From a checkpoint of a small transformer trained on Wikipedia: width 128, a variant of SOAP for these matrices.
Each number is 128 + 32 x the weight over the matrix's rms, rounded and kept within 0 to 255. Layers, rows and columns count from 0. Numbers have three digits each.

# up: layer 6 MLP up, 512x128, rms 0.208, rows 465-489, columns 0-127
# down: layer 6 MLP down (transposed), 512x128, rms 0.214, rows 465-488, columns 0-127
up465:167129166109097107070108101166098109081143121159142120188156176167115129152151110125151117188094129124111142135193149107150197148146093168093136102059135150122144124153120133151087114152114167145064124109154135115135101086116175132203132136120133159109170129163131159147112113122136105166105144125137132163126145125124111118112180121127126146100092148127092076091116176103131130141194
down465:132138113071147207123151126097123141191188179125095065127124154145107157101153148149125114181149083136118110109146121148131122148181154137143095141090031113137125124097127093093152139106131115106087143125083134102162103171094118126105145120149129136145090107132095088097143121077099074147055134126114178138156179134080162065175110125127154101091179130140170161165112143165090110104112
up466:093100106103143119103066129101108123170118101211052089153187132089106111121144127189117126133112123132075132138135118149163167146141143158168116095079162202111105157090169151129126145099149152139150057041140128085113090058142183122115153127118154174171128090179066146112170126112146129118106062087165121163097126158089059087109099115089169148118143123144149121084071136125111113135127
down466:119180192142186097143124118119134125099152126115106089077107134146138094138047089130095099146140136179140149108094090099096140081162129169134132140070101117077135110149118108199154106091219165098057120153154137170148120176111163155109120133135124107117088105144167137110128039096126083102139127112041108108186174092088178144172102168196105157142140095127115105149126092156147148094138
up467:098186133095107081115116157095155129146143151088165149093160123125108126051076163099147087147161160160128094102092167113124150102103128107121085145124143149070116091117156093064121114145100131151111124141159068093169117113105148103067065081177092095156118070133128164127095171112129097084147157108135111174134121143120186178172155167072169087149170105116120096154160160130140148110100
down467:171119162117148143097132094140133100105127103084099128126103186165078139138092127095154150083109139109078146134100200120123103151154104129140130170130148145100105078060170080076169128118113079124112108155090153152100123143145151100066082127100098153087135097136117088149120177165153123147124133109087082141147110145129050113133102123156138126119132142139074090078137124121174140167114
up468:217134057144044108090146139085166143098107101151163073157135124148111099148044159057099124186095177143126112167131130133093128158167155133181103099132123161131128165119129161168109107139098145111157091118110085171111081129078161182161153146151061150083134131151163111144117117141142179131179158096144078151177117086141162135155092112075123139122122154144142104118126124153111075091118
down468:137104142099139097142159118166212113133098143128159113160130159146050072197123087091145151131126097154092119191072163185189121122117190075149110130131166165141088138141153097148115145079136141135094146154098117076161134154232117166098202127099145148124138172088140147093100096113117191067110129113141120058130103101096141095217144163180109143124162118092189098124107092159160168155082
up469:113140149133187118176098166111085147144122124098165109132166134120114116120121111095089128102187078161120108175203078111071080091090151070108125161141133132140114115092172154176101122135123122070083164147117056079165135165159130147139147165131042135174143103118205124136129080136076108176135154100131141098177157103139083098129148102168098124111123153162109081105087108153166062166128
down469:134149096102147075130132116166156089134157129098114101118090084133099104115151134073146144166097151085057098135106144121186078107137139073170168109127127159124116116143107169106122155065154106117136115114135188166152163154054143130073129184115113087152094151136140134108105120116144142116071107113137135070119116159088160125133104130141148144131076112102042119132139131107072160135118
up470:099099066116148124103121136184153109145153133139082157063069167068143107134139101062061112137140125134090102124152166091164083161134103131140143101131162151166074123111186129072158070105095130136147130161171098128164122136076099148169116095159155114148133091119065122106090134110124149047127133082156186148138107194136117156178173169106116118123143147103146174116134160067115129140106
down470:096122163052061139130187133127165114112176120127154120093109139177134118142150187150121088140131162175111145136095204078106078109134128122097132060158092086188160138138151121119075129208131069136154104113137141136111110117184182089162090138110141104108103117157096096146118169136098078115096145068142125060137138107150132080101104092086079147132144161076119149223155174123093074122087
up471:155136140156169159118090138119094116174097164146098049120111069074157112108123105165102084132164126096129114156087094062131130088103190129096127159137175054130063088128228129137074116162203131083162136137054137116109145168119127129116098049129160125165141120133119166050091147176172120155172210126132129117120114069163121160146080165185154162116170102082109094102121152113121133144133
down471:143184119123155143146136145120167150071153110127142191178162122147140214136117032113119091131151149126116177088112149157150172116146040089046148124085177113052106155121143184122121095109096115133112114134124116136065219143127198141148119060082077109184131101146111200169158049127148099082188111135139103138091108112181179111165143128138150091111178078099158153122093064107105157138115
up472:145086108110155105108159163168106213110107128124109156128116079107083113092147115116106104153145206148121095104177122202104137174117097154169105146123142177109141093106020108091098165073159108154104136135131175203108089124098163097183095156158115133109105121163113162119183074168192148161099122111100137079139100187108096161092158105112127139133132154172127111075143107167108176097095
down472:115078141159118161167154112152132106138090101158083144071147065174092111182108128086151131089154190157184101161156136092066091132114164129135093147096086141157108124128040164068101159082142162148131110098114136156167088111118172155105147190100098151118151145118099106158141147184156139131067135170112100094152078157116124104076103154199136150149082110205049120115144120107121169184122
up473:085119122166113140169092150121075137106082160138151075157118170117116102136101113130164202071101122088083078112171135134128110108193023178110115158119191151138107149062157166083113095116156076121110155111126107159113099116113116097137128143113109170148124109166100122035175110125162124087108112113126180167100097150134113153133174086125106185141150131098116212178134192097195115124129
down473:059131127092117081108149100107074142082179123135123165141119122129207115199098151112094117082078126082153121120100175107183093107126161111162149075143085114106128111137148080107202069104187137095108153147176169085169091099107146142111094085132099132161132069158119128183114124071111144081167087164132157141141091149087129079154137164099116079152083148131033131129092124132084127129122
up474:116171134135140165160118127060123165154110107133127145123131161088190126106081125140154163107134113131140147134135105098115097089107116153104125189130158147142116141098173060178091176118108141138085111127135132097147116107105131160147169087122067120079168173171186133077126098106100162076165085121107138123176108119080140160094102159184143150142101135133102166151159164085194131117124
down474:113130116094132130146060152153138126079121061145152181107079146121091126139110144162149072114126133147126116125187085089161122111150084150141176193128096117102112134129160175164128152065125160122141132094137154081206127122091150160086143085125126143115091128106089099056141130159145125071088049091138151150089093124108169140218122118100101130149145099143128143182110171115117139097151
up475:164139124130163094138125080127106126190112113117113122128093118014131118070185133198134129185144131166125124145105158089141181121113125111093144127114065079160098152155110128087111147154089081168115138134087122173143073139113157132178123083147105157110103142163113149190114148045170111094125140130117128097117047124100166147112127127113117057056042085149063153119117108172168132125079
down475:131144093161117191136126145124179129113120098148145130146201112197102131132201119074134193087184135081097085133117138205122097099127143134127148107184173138127091060138092093136118140104183184134118129143121125144176146048140062198125123136080102132132143130142122123085170177103132104116174183103128139119109136122145109122160184132160207171139197150108173080081117163090110161127046
up476:104112077075135146176098144088122097152111155109150106159076128080139067173173145099081064091125113073095153123163121099162150098062090133177090119099116147127144132106175088156147145165114131144102154163072087149087105073108154113156147115098128073121109136121147135100103105107105123098163143110092153162153118143128157146163194116177153100137148186120166146162081131191123058147110
down476:072151161116157082074099125158139232076143054144154166104165089152097147087109076131109145137135158130132181134140183181109122127146182101080151168120115145073114120119065107127111110089165126157112106116164102137112127158120078108101057163161092125156135092155142079154088102091134081180096166156092100091176101116162161090140118116176093153136108102120164137142143157130094190115094
up477:147089101107106099127051080119096128078103169119171136128140076142194097149117160088100121123096099165138177156159203128158111133099139170106101140113099189131154154069114059124111195144148130154132175099105095193110163127170136157083153135095083068082075172120097087140091098136130144137135112156106152135159084141141167128113151134170117085076120152172140143126126177128091124125136
down477:092144146152065138087152169144155143068155095159139117082179132123097166117139120146121156170123137124084115133078117157082151126184153088151167071188123121148108100112185142150182142136118131083155135185187201129123149139120085092169125124165136159083098091170164148096106096127162171065129118135143113149164142139127112149115152168123102150120115129097168145134094080092143174135114
up478:055095118102081100125142166133166172078133198177057147166100193113073145145140122076212131151119096138138151127156157079099103151149118147133163163097139080123117111083145099118114134100177117155130137128108089178130072149162154087149140101133119131193085138110137253098118066144078093101130128107158157129134164135112107169121152134134097143122153069113121100115073089144133128129119
down478:198131128104139171155167073108080124158130116104152122120144118134114090102152113089130145091136109108108151150122099155115166092113099076161126067097200117137133102155131070082152179179122175144179151194106120118131170120140073193105113146083161157100168068128119139106107133164125080182137066104143058098113123190146151123096176124105131112159087110147133115108128114163125134128192
up479:156132130144117172146137094149123122139116182118123172138176139101119167094142157133131149138118119172141111156110165084111148150129174094139148172080093071136160149135148179160176129132144107136150070112109101131136126120140092158109128121122061106193128109152105145101149133132135085109124143105160111134136167089179116132132134112187104083132153155119086114127144148122105149163151
down479:145131147093150089098127123145112122138156089138115076136109083161133113134075085167130064114152147116130091084109119105159084124125105135121114130150139105065104128124148135137142070150127169146168134115146091177143085144104157094133078160138127155095104173122113079100103152126131133137157070082109140108117066144131132094130176158096111130133159123123118112201117097121109113110141
up480:179148122177067106067097138119076112119133093107101176187129125149158088084170163136129135117125098160151201197147084127153184156095131107123092115131130176138140131136092136152149154096144090132141105107165112030137107129139144093120109107152134142150126129140116167163094161090061119171138111156117098162104144088154144145151181190174159153078077121145139084137171126090122110134115
down480:122160119198145172110123162134131100155119098088089113125163129173146114160138162158127178143142183103155107147166056083144130184128136160131111070145172136137103143109135122117131117108132083105112131111143099125176129119106135076097181122157158116138094147098118133149128126063105124182141182161140100165104148145152114117114128192146173143106175105112142073186168106131085100100163
up481:144114145155196160144163122106077136074113139176103109158144092111141133172097112102101152089155095173144139167166140114101125168085126187128111145125114163161143210060137114160126145085119129119098154126110114183166063153146132129154158152197176125129119130138194128079166136135111105158136181093075144135082078108194188163108098136114088125110131112167079176071197181132169156149127
down481:108118104166111096108113052177133111095167125172146060145150113153163074154076157112094149104136184133097137105140104126136068107111132122126095109156205176155138107116050124082112082124125218088146081083123097103157096094106107169075134212060141110153111176153132181162144102146062162092122145076124164066111108143152135189143137132197114120076171138090113134140157115127140152078137
up482:156115127074186108164140102121204127159171172116139082165154096168147105124093083114087098158130072198173065125166132124186125105117151103092088196164141110182137140085145111111093147171148092196155116117079136094101074126153091127178153100150149094146152119161094154129156113131110136080117132110146152184079118158158119114162133137086118163121111152154104137135097164151114071175098
down482:139104129157129131124126097132102147152137133126081157145110134125178129092121154078199125143110170048086078169165115105086124133147168148121133130133128122140113113133070167117094068116097144100107141104132118190171106125167158085112118169089115124092125129097141092130148112132098096158101114164112117118130119090117107165124130098163114163126139138113102125179152091086161163125132
up483:083131141144127176085105169109100123151144129140109189085141131109136146169191086081088084067114118175112121175143119176107164098086153117153106160088112150083168215115094100178131099110124136082152158153124140129061101113128147179158110126129051137129094135168156100160109150109169160193123114141182129089116145148134116122219152166221108112093159107133087104169174103142108110142109
down483:138141102158141071072109090145127091073117084099082100120143109102179164053106139112122138165137154138128087101150151081098092113163166122172117118171147129162190073138143130085126157121026108186128126116197147177175090116126121141086105073144168110087138190131099161144116085124082104137133101145087133152110107127170157049133115137087135115178113106140090154168142139152158103134149
up484:163140126030117110169125136197110168108124102197162099125125122139092132044116114166119128121116132116174175086147115072114156131106127134143220037122102134156121179123103129133065085146106167119076146221118102078124085084098164090131132121102100124156186128140127128141095118077145113148120110107095154092063098103131124145085112162112128140096116106104095170060167152134153146107059
down484:108120141101129153106130121090142144115122124163141117163069173126125076103183105147138096118092134067189150109179077104212101062108238116125144145124149151126120125063064086184100149142171157128026061123134146182117115140129141124093102072128168136169091149128184093174122145118137108145170090181100063075116096071155110171089139152114119140081147135111139180156146178104135164144082
up485:151080206113045110146125125126126141122111123147136133160067078128164073137117140084111131101166115154092134105172111107105142120146124132152118124174155225191102107106088077101136105134046138057140156116083093094156136194080153192195186090155131142084083080175127119107145045120112149136129118164171140112134079102105085101185095123157096117146115128124150137116131110168137114142209
down485:137153161086162121111163098180123052138088089137132133109157149138178123136116141104163174012178158114097184070122165093070136147095123120109128155166119115136179119149125129092128132166091171126171110157181139179077179153196065132131126098149148158065126172184100136085151163077121145178100167148070107138068127106097105138109139127127158099164092047158184174119156110173103112135094
up486:119136100162095174112085161151132069093116152132121085105168135104092117076116146149177137045140094142171165153156139193149111159114139127079159120090150158130078131098121118132150110152132106116186055117138099106108136142152155117140098148103112107163142094197131137164136105097109088135171085150125101138115115122145135177144162123109093159182168085094131109138094103092174106109112
down486:130120081153091142122141130122140143141151131105099151155120136158151136120119089118121155094184105086072143132125076131113060165161153119081061115117123141166104115157120127128147186114116160122129109162077163171164057080143145112133172134114160076090156095127140144114073144161160162147140163098145099115120078101091092138190090102146169094125135076127117119066098077144168122146097
up487:151103118104120111140162135096030133118131142168125158160161181093111168195123112063193068094084128148105184137137134140110151137182101150146138091138104151207181135136160177115137086148130147119136161127110089112094159107070136207096160137107118079091179093159112065124149167142080115139073171112122092155110118131132119082151129119131118101146113107137156161095146165132121186162156
down487:119110167131117152112127145173099152135124114143147128120071190105139059131135117124166079131104183086139089147117121104119117118125094128120126073191112138140110116127088113163172127214122092110145108122172140141096043151170137154136105163098162135110211136080165094165159170061105173103138098087130206137103155117093157121137141086114135157137150151046160121081108091143140133059172
up488:148104167058156126123134121151080111173128115183084128228090122141153113117153098117102107198126104133149133135133110136134122172107126161087088154108092123136112119131084194175160143111112114160156179116167080128144096074119076121151105130120132109101045099139128098119160121119122153096165128157103177133127145182147142078102103081128159122156146144138163151107106140149168147123078
down488:166159113161131156124118116130146127162088150114146144113104140224116089140141154175157102179102186141152173153138113115115110131158133105145117140082141168140053133115142170097076163127094122049147100143126057109093101136106132144140118129103150154128105123147097139109164089127080099171082077087107102161176161134108112185142138129141093156148149139108110128146145044135118109194124
up489:106076109089102105162108169114174153130105131058113127092124155098139152061086070120115172134110139139062136173121076087125146066102103131176126081028142089160129117125164086139126143179182144098090117162113099148152181147106123101150142160180095215174137103190151117171145184092148108068164120147140146082106125078178136183112143097091134117117088109153145072177121150080163154067089